Part of a small language model's weights.
Size: width 128, 4 heads of 32, vocabulary 4096.
Architecture: rotary positions, untied embeddings.
Training: a variant of Muon for these matrices, 112M tokens, 6830 steps.
Each number is 128 + 32 x the weight over the matrix's rms, rounded and kept within 0 to 255. Layers, rows and columns count from 0. Numbers have three digits each.

# v: layer 5 attention value, 128x128, rms 0.182, rows 18-63, columns 0-63
# o: layer 5 attention output (transposed), 128x128, rms 0.16, rows 18-63, columns 0-63
# q: layer 5 attention query, 128x128, rms 0.11, rows 32-85, columns 0-63
# k: layer 5 attention key, 128x128, rms 0.119, rows 32-85, columns 0-63
v18:148151125151099107136117120082145120108154177103153067114144115131138125142077116112108118084144101139107150112167176213131161107125194133119179172097127141129126095158147115130180102125132171
o18:092122133146118138095105124143083157161149140168112103095116174125137109115115154090134133116132110089142157126158157106136123148121127153166115151185123152124115104075140118086104096088127137
v19:146081104112108114124182110122098099137108138130163138119130134152110119115156103154159121112094119081111156121147120117165133130092134197108097145131070140139119083125102113096163122127144133
o19:095146122152148150155109162119124123163107093094165138136094179103119117141110046177105143119132123042124163150106112088126092209123145158090076130153131089186120099104088155133130153089150142
v20:126174173161097151163106137104150151198178127072133119075132099118149106100100126100077127136102128137094181136171065115139129154164145079101151114092136160133165171177117122159109073201143103
o20:090125092110143118091156145184108122105129140111155087164133101165129135118094099093161063122125122137103130074164111098118141106169117138128106103123126163131149143139126134110161124185167138
v21:122122121134158091138185128138189053102159121157158182095101078153139086143103167145178137069059122116123121120090141147133093135118142166146117089124102093208111157091143101161144113172093123
o21:078208150127110119160170141130116065173131135117101130119126165096103135151151157133152144100135113177167132112127168172118099170096132203104040170071131120146103096087189136101110181115129110
v22:124124092159121142099104104080111116131113119131172116124076117154132146116129117147162061132120117115142106147147130132106126101162108108144108140096192110148127115149135091208108066132126123
o22:111168106176148129078144116065141111090117120172122136123089124147162141137128112129167120106109112167130131090128127160138169109114117116153121081118138160111188156118130063149144081127123173
v23:148132116090123162129133122137098164146119058153110154088134107139092132092139164129118156108111166120149089134144148073135128168177150103141182114074133121124070091101157094104109157149121101
o23:138134139085108143121117151145114129129105148143128135115113148138141142135062142104119090149068127154123093091125157077098118108145141118140132144109150121122089122143153106188139147131073084
v24:134136142141107107115187113084126128128106126147147144134159111135161163129146150139079121104117122114173159113067103137124132217116174175095078133138100145150146123156124149132171095112134101
o24:116167133172164103148112140039086148148082134105155138165131134168122181140108151112105162129113079138132128130145100148104135198112122155138114133162162128137118147110150128075099064133135136
v25:157111168076128063119139115114157099078187204144139142114179133172109079123138076078134118076118108145135084125123138102137069108164153130105135143160108087157123128073128120127096138161145196
o25:148117146133123089135160102108161084113112162083089094111133136101081093096154129130165090077149138156121109126138178169204096143091114167132141145130136133138121144142122105135117143143149077
v26:102166106127127139176085167123078066120151129141150106113146150113131118160145158129121096085125105139086145170086099080124147130141089130180092087145138132126063127131091134138089081106108056
o26:157126116102138122084101085133122149162149119077104115071100124129092143133070108112090178090147138171139145110106141077092113131179132185119128105153117139118118187099151060155146157168078137
v27:133113146139098195143163120188100205114127161114139157096143092106099129065076151097103109154132152091127125136157111084086077118136178163115170111142134109130092108151115159141180094130159099
o27:149117134096145134145204173134107119151121156070133070114191141165142140117065152108145138152115152104078150148137139094094114142137143081139154096115186146087083112123119123168147160169126131
v28:163130162135151140104123124109112125112168147118113167188074168096142102185099156130131121035123134071116126145121101143103165156144117097148094180150143145121137140113114106095125119064138114
o28:086161113086130146130071119148125115165134101134123090126094123100168085099076120117118154069137142138174120152098138135082112147153122120130130124126147143135152149084082152080085130114144147
v29:109120120098121127143163087106158128140151156131112138109156137111161104100105095144106122156125078121129135157141111138160141153113143113142164200163147119076168089141126141119148147161124173
o29:159101129137141125093125130138178158101179150141084160130109090050109138107115151147103111140110126073093145137119128175131185138078100065154092142134182171097181071164147099112117156094123163
v30:081125147211169103113117138116128108125147085168060113149117111129110153091120132112180093110138131112090124168140159148158079154099141083103103119148142129077110103126108090153071167127140082
o30:111105132166102097157107175160167172126125111164092120151129151139136128094085165070131131113105161145174089130113093106143134103113154109127096070139140148121115084118136111106123084188107155
v31:108133066157165085111092145132174136099123145115122115126092144098109082109117105121167119102079056118119169142111113114120121137126141170076079152129170132103150111150143092140119123124175127
o31:159138149170129116124051042145163088122104068079076090115137133127133133122130109148128108073118105109124150119100135062161154187104170120121090144091117114162187103158133106127157097108131196
q32:168144149099111121091106175109114128106098109150136150113148163141108108171118108134079130168113185132100142119096113151117153105129101133151171179086168125138116115150136112160116145174103131
k32:103113118179175136149155123126130100095131116095131109133135078138127140106127159130146127094113131118104158084127169131100123152124138123099122109138105127130138146151128135133153156153136105
q33:112139138168118108111097143114145101105135094156143157141137169139137091138116165145108150154146151147090120114125101145114134104065098150109184123078141126146141133134102086127113131114127125
k33:100092083196172169134160128137104119105102136088099148130160100108136148119133185150108145107111136115141151064118153106130124150168117132088135131115121126127119115131121153139140135169176169
q34:127132168094124105132129124167105107085114151162139141108156105130124135108098154093098100160093134115135126135124118144157132086143115099111143140144144137099094140151126163120115155125115115
k34:120091108106144116152149131117161108119161136152119166134117086155162175166133158165060151104119133134084106134136130103156100144141119148131116095178107118150114146116107139162179140136084131
q35:131166129097115116186161155150101087118120160124116101068156106120107155113137093151163154123194112121145114120130173149133141140116117171120123127134057118141146123082150120143201177130084104
k35:148177136074100123134114083123116119161136143122151120100153076105173118134117119108093086128132106136140069138093178096145088119125122112140080116148130169136173159183070128158130104029075156
q36:116144126153138127137159116198118171130114179128129089126092120167149142135161187131129143174175142205110055106145080136120097109139080146167151119158041077154052178129146175152132172157120081
k36:141091129133081106135114065114162165096125125150139152072088152114153131147104115125157120154095062129111141090145133165083086140082098102088155105104125085104082125149095109151132166097088152
q37:096150137130148121098146140148090187122119163189156099138114145120089117124153120130089181158041161093145111127149118168152137104146087196123138176075104132170169145130098063102111117213116099
k37:107120143104119127141157122112128059096113093115108142163173121139135143113161098095152141121146108104100148149115166101158100174099184085095141125122132113150148139105154047147119129107198075
q38:129183143154148084152166141117072133130102112169127126146188167144093068115130177131154108143143112119117153159109124140113115098139112118159169182111123127129095087096182124146106178111155160
k38:086122108138140141144139135112147124126141152160074203117141132080125176133181126103082125152139138121121179127169113130109051116005121147111082076131120088102119094119082085156138131154083165
q39:145175129146105130151155149149154116145107128168136091095094150115151124148124150120188112125149132200118166169145142128099135171105138133115108108156116164065151151059140129177158112111144123
k39:119177112098125139153116139176112156168119157131102188168116136124131147176153128136141129150143132121121132109171138119149140093098176099172147144154134131178146095109175094095157181157085124
q40:138186091188066109156144102149115126102128162130151153148122090155176173143179159167098134142158120134162175096146126180088114102105106140118103157125110111162007163076165132176189150090160110
k40:181119131127158116149122161155142108102095165173047147121142145125166168138206114171066116152111111167087059101169083074129144197105150145135133019114075122113154134123165116186146136134129146
q41:146114119123096151146139066109172125155137131118132150136148072119184095078114176151114101098113150089137147096161150150130131164105138095113131126126093102159112111157141124108069129146169136
k41:118131130108094095170121155092100160098157120108058140118111117123185180168133091110107161188116171153152122180081123088096148100139124126124128155164151146074162098096150123093157126074097118
q42:141174177108141137180132137120102143162129126141096121068115108095126142142092110177164117121125163113117080166120133124181137115139179120159123111158135102116151123134141086082124127085105120
k42:181176098161185052211106117170162139185114173153082121094101165079170135136124130124122147106169117118173122198163073085078089122114111098132083088185146113112091125137129135185141147076150065
q43:177143230131100125141112076086108169091122176143071087044146138125116093108133129148105149182154121172122170143179137120132127128094104134105146141059100103131108095126142126128145157123167118
k43:121114138095142234121116120084086120096100141131145133203156144146139121076113071106107135178135150116142179089130126163097182139130197108109078150120132104099149113110163123144124103105136157
q44:119055142159127183121117110125135138169132114175100162149177151104151152063131108102129141116123068117093078115113123118067153121172094090177158120108147143158097159176128121168127142176157133
k44:144154102101173104118118144182201129164123113113139114139079120166134079161142114097077136135142116156181105130134097138134124112060110184115186131199119145159111164130190134097144212071068119
q45:120140116169124128127118138181150141104131096130176091102118206117147156143111180168129166104151110206128125117158131145122116065102091167086138135067139141170174080137147106057118120136097155
k45:129099132118132128139218128075125118112157154161162115109116086130105147159101152115114133085141157103184116152145135143093156175122151122162077159174117091162142152100144211188141106161159122
q46:158110126152060164095085119132085124133166101143154174185159143121115094157163147130130138101148120086098109145118133112115091139088142152140129197117164139114123107123114158141160163079084207
k46:169111148123140110118135149125150124105135139126120113154138139100158143116143030168111092096145155073188116104122148141115107154212131150141104121108076120124107142158118124156174177108148049
q47:101134126123093161143134166100117096078134126132173170155159132118094179152134158170081140157125118130130115135128193135134138158097131111067140115102097117156138133089119146129174140182104093
k47:184133145153147118177138092119102158138081121113161112119076128146161133121103120088153101060088134139174102097166081097127143056091164149192086093185123107149168144125119130136099130120115136
q48:124129155112129128109125156111170136133135103154131158157140182124085144134120119157091100166138174124122112146124124125132143145065126134118124121104155157134138118112095078139129128102144124
k48:124121104152141116132084108094102124126087165125119144133164177125126122103104149083102126100137106130076114130174152151093179141134146099118140142148120117110108105138108124141120138154141140
q49:092115130109166128154159115143165158147131151116130109118170150121150114142101134100121117130162101152105076118136120116141116148107111149124109117133099087087110142134105131181137125090171117
k49:136162143144083125137088147120132122148127124138133144079085089140125138141141142140114129138125111115104137160116113116107130164130111148109152093113137099137124123161097126160128121093090163
q50:169118162152054121091109146141098133136136164116111126136071086136143117102174117150159134131148147052170193140119135105121117137198152114103092137136145148100162164101121137096097115080116114
k50:126100122103081113161110155139100099144153096129115098171079138108113187127121111129120089150107148089099154177118117118163146034097123116118111210103118134099077124132112104136157151123091094
q51:122116089167097143150069145132131146148140110139144122178042086129141130132153138120189096045151054106173144138148154095125116141157158122157111111198103155186142112117094138079113093115115137
k51:097129170117121078157138111095063074097163089123197193111151120136164129165177125119107111120121047137141126154108150095129049143094129127159123106135110141110157162102102128168180159043053106
q52:141169146085158117141141165125095180159118119136111153141161119121086139122118148160147096150114174143125145140158089109145123110099104077152121180147123125126085090115112082162143201117113093
k52:115119146149144146120073097205170131164142142090129127151129125144072199128163094094075118135128098139086142173140168130160125166129106117178122134141169071090129204086122087129134124116115127
q53:160134129150129072200165096145126138090135165181132108099118078148133126097152177131149107131125138144139153125137103145107135051118079127116090137109099120108100140133146153131133136083107113
k53:132131160118104128210118186096139162116116143091143138158122150132149203163136138132099124094095145147094102128146132097125109134116133099140143112208142131149106141075140109162142174120126087
q54:120148147151161108157112164148114104109091103083071118126158140123143117201143130104098132128053176124120220138119138135143071089111149075132129148166105137162155127067138157105179132108131139
k54:094090142094148145120159126108142139078104129052170095147105116125137139155123125133106150093168052069089119111171103114185119140105201162136098090154132104086166144166127034134154145111122140
q55:104154138108111145121112138127099144153149091170099104117122148104148134074090125096154147085136157088120139119128166166113189120095145095073130129134146168159133185150064100088140085145110097
k55:143061155120112135084162133145168047140105124154151142151164084168129132120106146114106139130149124086166173154109152130125081111108169137110131157090102179117135121045188098124066134112142139
q56:165170124096100007110151137143176171098128084170129134195045164116172108069118159135138082086118105120147175154107135121167115176178169090180107124115075126130130148127130137148131121121138140
k56:145154127155094145148149156097148108147092074111164131101140141105123139174107135152110159061126129132161104115159116132146102140142099153133148095187144146099129101098119163123121154193108142
q57:147172105136096103151158102103053123091106141095125113124113097177141086165140113137158099124110092133121100123114136162135162127194139159062098126083112125113122153125128174119127151193166143
k57:142083154063130155091137088145129124189141169146132117089084155092110147145130112127074138154048127168162118132120153130140121136158061104144086189153131122131090117130122153117124164120086085
q58:103145156129141106157096081105108137160116138124127094136109118102137214110184113106152163108129087135140076156131120139133186174095116120135101085145121144159123137135131100140126115109103114
k58:110097125154136148061103194102144105051138139117064112142176079163105068092063095126097172109133191097116156100096120161103127120187169202114161163101123112133180101185117138047025142156147206
q59:078084131140112143177143150141113082130082140156131139123129152095103160164147180153075127080104085098095108146125144126156079130160122211085136099126097092112094153149129134115129122121098133
k59:091096097165090116101161096132142088093120117061132147176179147173110094164090117130073138108089200158101195140134169104124127111124139122180082155124117156103164114157133115152115147151136150
q60:171166112101089092115183115108098093182077166175124143081122174116132174115162130119154094173187119135147163162111121189119150125098106110155104120111117189158104231066148114119157146177130062
k60:072089152144133140107150111111127142079117123150124093124105093135119108123138109106159163099065115154126082133158131081170131120119123176081119166108064153150136165129122106190140122140101182
q61:154134098136159148142145158161092137143096107154145129118152121155128129114113137145104119084120093102150197139129136065096130168147163110109120093154128147170174102098099104121058098104102169
k61:066123115102101076114111084144130100149123168106137135205131123135129101164103122099199162183157125092110143103070142112148156144095104140142178158115124088107110095173155154071118102155140136
q62:130144111173134109117094182087113121127123165129162113141144112139150085152117141136070181071095183111150110077063130162071132127092114121127191131107109118099096180121132134157080060113075137
k62:164132182086114127111063183147127109169135105170101115139050101109117155187139122095082116107146074126137094170155044133122131090077088124196094116169131073116052129107147133120102149124090116
q63:153101172102106140161152180121069171110103216112146175112178130130209149149163119119146143216110114119195120192150140121113125097138145119132139176144121131160089114131153187139190175123078131
k63:150156120147051166067150104166131098119118092147114107130116158131089062121081122135136078129134128151104128160116146078109106156152112133101121189133112132104125132141057131120107158093168098
v32:116109155090130171107134104111101136161108086045124138122179175122092146133097145093072111151152120070137107125107156118154199136109137101191125194063135100118135158170117145124119186161098115
o32:146059134060129191102079126085138134196146085111137127151173174110118141143092149111122116131119097084089129144126170106140121080149154112121166163167133105145149106118086102095068162105099166
v33:121141149143155131109127099142126140126125136123100132147084130118155080131115150101131113079102032120141186110146124155155134129134138116169135141143109098159130123122097114135145121085144131
o33:121111154121133160138108153143126113155142159092125078100184086129138115117148120129123109082146122124125108160098140114149112132140107153167153123094136150118113141109154110169112093127073122
v34:174150100142155146132112196118140132126117122166101139128176106085159127083149090171100131118140122134138143171109190109131093164134139155103145091143125168130141131124140161115111126129166140
o34:148099108099145102122155193158111098133069174093168145096145114070147125136147144141109151161134146144129106085125146132098097143151115112112155091108147134130123134137156172137160152139139071
v35:122123106154156119099159139140112107133058093073137136098097162112114144149169140102108170172152067125149170137081117119118163174075148127125166061117106147126099092118143155118098133093121079
o35:124140132161087116078136126119148199134134145132166127122138131135093137111142131075102158117142093119171070101137133126109162135138141107096137114090111128157051132121163172122108137066150121
v36:115109127089196170127111118110138145185120170081098096099148209071109180147148104112098144147138112085091105106164163156170156145109171099122192171175173120116138148161145169112105196101080157
o36:105086139047141142103123157094157117092149096108077146162107163087107109092102115127170071074119161105109115144174108076142170138084154040153183126159119124134124136174098137096101185099106092
v37:132095104101111157163147150112125140156152120141099101182136143154118104104069129075182110120149123104140126146138119095126133108168132129121174124092129089129147126161133130127116053158132146
o37:125084133107142080091151116133138070145158141092113071153166166109136111147128169115170065140138124144159132162140102109092106092102119144165177152114114110132152136135119139089117141190125131
v38:093124110103118069181171110121101083159103132139084126182140104168150101107138091103140133098119124142136133111144132127133135147108121153141121092106103157138164157158099135197139108141123138
o38:135123136103135161138123150142073124109139111165093119098109094140118160144160084104152122143110084167110154100147123131106104129138118113137120125121092164141120139118134144112173109119116127
v39:146167130111154107142146114082126138047134098147123122067136148117120106142105135151069128117156084159146130134150141130130187194139135144097138156144123147082143114159093124182178114136158154
o39:127117163114165138161106158090122115152119121060071089099166128135101138129110131081117186115152118113140130114132172104130171161144129109118106147131126135139164155083095150154148089117126135
v40:132152142124142084184102124101135098114087127117135114113167125142129126171132156138195097109173142123122142134105129106115109120121130120087126122119120126098141135127153113155120144170091149
o40:102136076134151151114154090077140171150125154140115131126184167141123152112174141147131208144097139101167153181161089135127126083083090106087123200088129131154112119132138120108131149144145141
v41:103099127130149121135133169076118184103089113111164147145163183068130129123156206130101173144142158056198135129166138142138164133096152124184099130154158139090159129091157160105115120123129131
o41:123155132127181140158132126133119216124124125133154126087158154126079092094130198110099138147163174159161078095133149160104111074143152124162176098164087114116123107078172184104132158150147092
v42:110093126058158145133114132116167125129098155121112148143158104111128179100163103160131106143142107119152142116148122129095139143119117089119152140153124099120131120106112119148125134153132157
o42:164126164085125110122169130123126150127139134130163150104160093169089148111120126133168063132128125091058129159140111086173127114121174135127149112129108142102178150148125153186127129144098149
v43:105084140153143129149089079136128172107087108108078110135173140130126097109132133104120092123093138162147121146134139143157166102137119109127168160109124100082155120169106097096118137111109067
o43:105115170130116121138127166157132149144127070160129106128143114100117111148130187127104147127122143143117092167139163128133160112123092136111163135129114119138094157158121132126132159130089074
v44:121122111139148140132113131138145122152148135139102137095117122121161123135086114111136137137126117144160201116143088110109095129149104116142162153125125086136125093094098122104102159118098123
o44:094163085113148112142161135150124111122088124145130110146125125122125158115138173148093095116085120137116155123109107131106124100124150109143106129112140120086123122089077136132167147105072138
v45:093127155145191098106103124141159085106178103115120152126079126096133168147114105096109111113086136171121078187116132097156142125157151144077069136086136158178141075162134113175115125115143092
o45:128115116136123143103119099101128113117100118101147129079117094075145174112098146127116135111112097132122095096129155224147124159123130120091132156144138125170160141132104123145143079100165146
v46:117108100103131140136107124106085162123166145107130139146134127160136125151155141112149111121097141125152102081142147111164114137184057133114117099172170099083092138082119093154121118071112159
o46:116110090105144125126130103158142171122103132132159100136133125168119092120104147120179124138088133127100134104140143158102111165170126125130132155153125119136168128116159116085152166133124132
v47:114097089121143107127120163142103106158120143118105169118117145160146116079165125116140129133136145113095168108097112136101125082161113160123129140155128136122142090116129125153155121136149132
o47:142091120089134111147110147158130107133142146136116124143102115128125115142146126091128097074075150090145160114142107121178061169161101139190092160154147139136136123095148117123158105107137149
v48:145123126172106138118159201129047113093152153119112118132104133136176123188166066127115087139146155082179148100109151128114111133113148139138149120136122130080120107109151053130165145115146146
o48:133153101152137117102171145111093151138107135122166129107122146139145145127128106106124118117123157090109078140140168164104139153116088162182170164134168111129104105137128077136150182133137176
v49:132111147139150146121118172171123140166142099129137141189139133112107074153109163149136142073152137084117109145127154062122087110119179151136163115142114130087111112079176111152105153138162141
o49:107127088120107144099104140154141176130115102131148125160106097097113128097107164109139111106164155126169111159101091123103077096104107083170167074127118129133145141112112081125095111152165148
v50:103125132142151122147138115085068147098124067125101161125122194146139151107078128109128144108164125149103060124124069141125149119138115138064113159145136097131091152164124150135135133139086148
o50:096151147139099120136158164105112159136194143136136124149084173135150130121120130082120134095151085101144099154088140153134146157152113118127163124096099104131122144174147147102120103136109166
v51:153132136119119133140117129103104107134099130098135157099056126109109134138158123154149123129123139095132148095144168150100103148116124048175179111091149115140153140170144164121135105132085132
o51:124124124110117125183119105161105139071126162101163180135148193147126153157132122132090104145096117107146128104116121130108127113115140116134129112144095103196130130151147116133137140140089130
v52:168135139142104121125096142125136148135106065131117109104119125088083116144084138114098137205143116123163125117104077129183140088122118168110065139139107072130180127171139151146133113139183147
o52:204098132105148116144136094118164157136155151093105091092170035112137128128105151105078149164160144125130151081126075155108135157134089083126164133144203139118117134122133170127120124133193120
v53:090122174150107107125112130101095139105120146140159187149065180073129155131096136140152115105163097070161116157172100138140192098162186137130162125104128140097130121103102091162106165169099141
o53:087117120109136098134152168099126158130173142118170107118119107117169122106121158102154187101137141103153080150150121180102118104100087094154144171123151144139146157144128081114097130205098089
v54:160117088152122118103145132148144120103140135081120134154105132144128098135149154113129144128118132120100172111147123150143134122114165122097117126168155154119182156129105173148151101145164130
o54:142110143179158157113133164153138111099147124156131127171143115131124112119128164134112166149094105079136155104125132133080191166123146155122068111143157164160162126143130139157131079161117118
v55:102106186119151152125118130156127124133153161189105118099158163094125110094121130089125137161100108146142098102117113143158145176133156110143137132136126115133143183103113128096092149112089141
o55:120100124108125162132145126162184137122126154141122147075139126103109090107105179140129131097123154156119143181176112143128143126093131104131134116099151142102100162137131092131056123141095114
v56:142140118098154124115117115058069189150139171148105126088097114109143161153128107099113093147086109150111143167145135110112140078115086114103126058116158150121103118072141138078166113116118163
o56:158092159082145136128119099092109133079147168138058111121135168153116104132156129167136126135114129128121116158112122129132106112141125142164120136131117140110093102155123164150152133131102121
v57:169114141092102165070154126117108116131147088156125090166102184114147145124129113129115094128097135115134162092131148123179084114095090165109160147144071130139106147084142110121130128139148115
o57:144057139141142124054149175087096137157171117114183124161098137120140109082146172144149076126148127129144173108136131126121089161112134151102110095167104153138091149096101079084119115111149131
v58:093104137161114123124162095109127129125128048150143119144107102128097087142135167110115113090125139140099164160104143112085150119110139119110095112109116170125180072141117157142149137140098119
o58:089149111181102154121120085092074101124146052168115127080140131120125106129123143095133181124122115133166144125110137109107111134136138144065154140121083147142145090140129151128129133073126133
v59:086106156118117157118140168121132118168121142132168147133115185097100131127160133122097143118121088167138118173145210165142094116084107095096156117143129148097158186129108113132130164122144091
o59:104108113103078146142157152123138156137127156137142127164092090124113117088144108114110099168141138166123096101168140112137087101104074108109140112149104109096162152161089158099091088111112090
v60:122138137147076145145152130118153120179111158152128153156140180096196122074175121182097128162131116159070100137138133131069122147132135125142118157180179114122128124096146127156140147102139089
o60:128127149178143134125142153097164124124107141178132152191098118120154139148163072154149079097093158159122140108128150139156128108123130106134108095091142168084204139129118105129165099112112123
v61:129126121175146196142098112157096148134145089052135092044105119096144145138147150141112117143126138104123143119138114134148183064127095183073111131127170138090140080160105170107168123172204116
o61:177120119128150133133063130120113140114169105114124106082155109093096123097131136135078163138153117094181100076118160093167143205151168147112149146174185100120128114176098162099169188094131180
v62:171127125129104112155129071124170083165121171134096130087152123198116061160136111135119127182144118147144092108145116148137081132123106151107126122148172131144129189145157161105151094117131116
o62:150141167145125141133100134117165113094120153176101155116079108081099136123172110126114144155088126160128121129150095134173128126139115114127098146126128154114120177178124139116163139144165126
v63:083123116183140181155190126110076060095113128126119162112146116134089143132132155133127174138116087119155118156169131136138096115125158110141088123135096136110130068138093083130173127090132129
o63:113103132155106119117092107110099105082142098131138136146156107150104133117127111113133131083136110136177114175129107142102113118123079137157121148144086161145178111122105138109137112131135124
q64:141153123099129122126128121134122125125131116103132152111132121148133138121116122134137121138125127151110130114120120141123154134110126092117137116111129140111136118123139125128150113111128128
k64:101126124128122108132117138131140140124118155128116152132145136117118135122132119125148139131113149117141119161133115122126102130136125133132126139133132125114119103131118125125118130127123111
q65:129112134155127118114134144120133127127117148139148152158145157119120133134130146118107122138136112119153129135143136117126134108143118137120106131133140119149154117122154125112136118128145134
k65:138118142136143126140108143141144127124120127115135129114132123134125119120097128123119136128133098129132120129126117123122135133127124149113131137134113138129097144128113131129128132121112127
q66:144122156132111135111124147126128100141132137128142112158116168114131125122138119117131115128157120115152129137128117096105126134148122136124111135133129113121139122130142104116113117137133143
k66:136127109117143146128120138113136143130110140131112109121138114128110164151117143123147133135108128141124130116127113139130132124138130116112116108128131126126117115125133140127131130117128119
q67:132111132161120137116104135114145103119128118183122132165128130098160103102122164127095118142162107109156156126138113141119130080118124147133104110148119109149136134131136147131110146130160122
k67:123133125124128125130126131116112121101158078083118089086141122156097167166118115105155125136120122140111137117107145098148135133140146139134145116116128140119109126153164132141126108111100141
q68:116108132170123144114110122153116086133112119156140160168138125125138125122116142117133119134138102127140145129131127124125097105146119143161090090143147124159136125126127148123120123117150178
k68:136126126127129118135108128123131121111127102132116108094152101148093135120107115134147135111119140152143118116112135092153128126116164145117150098121113123105091134143143160113124120101096158
q69:114144151121122069132144095144104105105116083123102128089088099160097138134121094165114119113062136141099134144123119128136142153123131155153108071107110149129111137153125128140140096120105118
k69:135092119106161124131103155109168113169114108130124143150165142120161152136100139100158121112131085155117129151117086103138098134173128112201138094137154152114111110135134106139116146124097154
q70:144126137106121142143114160114178156129130146122142136142119137102133104131122138128138139153145161121117157114158107126111126149133160118113132163157144131114142119138113122135105137119166092
k70:121122134097111133122156134133088120095110113148118135147126131141139114147163111134100110177152155088127124124158158166149105105102138115112137134100096136120153126146110138161137139152156121
q71:162104120142155148109105134074118132135132171099130096130135176094139143135110181103114168123160107099144123100075134115165141112130147141074127154152152134170164119107119141066127137168131157
k71:139118146121120157129131149128129146090135109107111119136149088134131132117113123121091147155142160083081125084155142142137133152123130118119158105129136129126139124173116174168128116143132107
q72:125122115059136156141112081159131121129111115108137128137153094132168080161106100155150147141130168065158201102135128103105137135085091168147112181193128128162110096134172154079144075099117156
k72:096131143122126118150078159118074106131077074148152082122083117141145079130137117114087101172201177114109108074124179132091138180116134125091126163073113080155171166115085178113139153157172151
q73:235170129098140130076138069198154082118204172154127113141151109134204093140156086095222035194160031183192049203093080175161136078161170059070097116097102057106138121097190174135166190162098100
k73:122130124147164110145100077106083124147108150123154090094115123132108138109104136118086172142161159164131127163113163069123118165148136124119136142110161120125138145105130156082122167109157146
q74:094094162196122107127101192045103116082147212172132078029157206110074194095091151110096097159194030161090106152066153219226180116146202101082086074099113188186237099106078180125085223156092076
k74:043116186215176161130064076075091165139238143134192168151161137134075120094132225170147217166149042139154139102133024163108154168191105117136237160212021122142134129187223086143164084235063077
q75:192195171163210064098167152139125195094126099105076190142081183123046169243085139070159123144194051093175203111198184085202099061158186145014176228215114081183174112176000185221134131123103136
k75:128142200144092162149132032084162129143132092223169143120185068089047123175185100118094150199052088152122235194080194209183118027159254183103165078224182041130057119185129208216107108205128120
q76:063136081111213113085206057094120114199079127165212160134086145213181161134091000184117115110204045152162130000199074042161025104174222108091180108076192148156124132100117184115054045175095063
k76:120215127069202086204140164115136255119056165105132134193158144085132095130163025156147117118149110129005154123056143091166115081200127158107121100108062113174050162094119196051158125161130129
q77:079180190027151195222053201156145130183056248154156105063140121076078130023058085078100000003096095129227238134097132180042189180053000094157178098122160178145252149204188063037208028066085089
k77:112115195071141057144199255090138108089139139045101179127141000057122244140172075120152056132255250223115214146095149134177132099107120134163203068099139018016217123103083136097081147198111080
q78:049076192190247041118189120039126190156095173201000226081104084112056102171106173132160255085079198116077139159201133111184132183133124160247045172132092086183046186107189216147167138031106061
k78:127158208181128147223000135069160127142121099202099093157100112101130044166207158133107086106149181134203168085174138203236054191058186163163114156085118154070015035077114178066125094064185167
q79:127087206074191132000091049234120098119112047088109215206119090160176125053158188076121118105184196066120167123216196203112103179165129127011130097045232164035075096154098199057208038132047203
k79:000098188154047138105153159151149122082133107124090013158229200157114179110120130101171048136014116197108164113099104093060148113191096056169142203115143154071092123045000166111151045168145165
q80:138113136134105147130135149125153127121129144131130134153137155104138118139135126134128122130117143122135133138134138137127118107131133120128129138146123102095138113118140146114107140120121142
k80:128125139144121129130133147122131141127125136115147146113111122132135118121129121112113124141123119110134127124113120126116117109106124135135121142122128142153140138133115094126119135121121143
q81:126110145149123135146132143093109131124130155143147134125153159115146133128144136134135141123146113139165118129130143123118136108147119136122125153116138120127127120127141112109139159149143146
k81:134135104140149112129147113140122132126134085126116095140140103125120130129131144138105135124138136118132130112123152142128121162139146102117125125129130130103131139107131152136143119126135131
q82:137099130151158156125140132111112125130123146143163140148124161117145155123138124119174120132127096113142125107100136142136141106137120123112118153133114119110135113119134093111152172152123141
k82:133137110117130123120120120124146117116114119153119122124148090109094126128148153135109138150132138160129117088140169123118150159099136112103132110098131113133151140114136163119119152147130112
q83:112117140119142150120140155145134113129132135124139116151140167106153128136135122097153123139156121111142103127116114119122135150155119149122122145144116107127147139123124111124123119129108149
k83:143125124123152124126162126110138114115132117152108134124110144119136123123119152150096134112127134152130127131147152119140115094135153112126129097112121130134143145112120170103124132157130134
q84:095157142084131113142154123132115143145142136108114139096126144132132148147141121133122126130125156141117125136138106134154145150147117142115158135110108118111136101151129133143133114126106135
k84:141125152126145139131139128136169147139117115153111117157145122103135113113108130144122121110125108146138142137131128123107130126136134110142120121136151132130136133101098133125140149129120136
q85:148119152114123144117110136125152131124150149127132094152150151094130092121136147132129133149155140103125122118125106116100119132121143106103125165143160130097144125121122114120092156126143076
k85:107150094119129131124139163141113120140105123166155135128106119122130124133149147144137125133134120127133121116158170129112153140108134127111112119112118119123141152111097142109122119177166097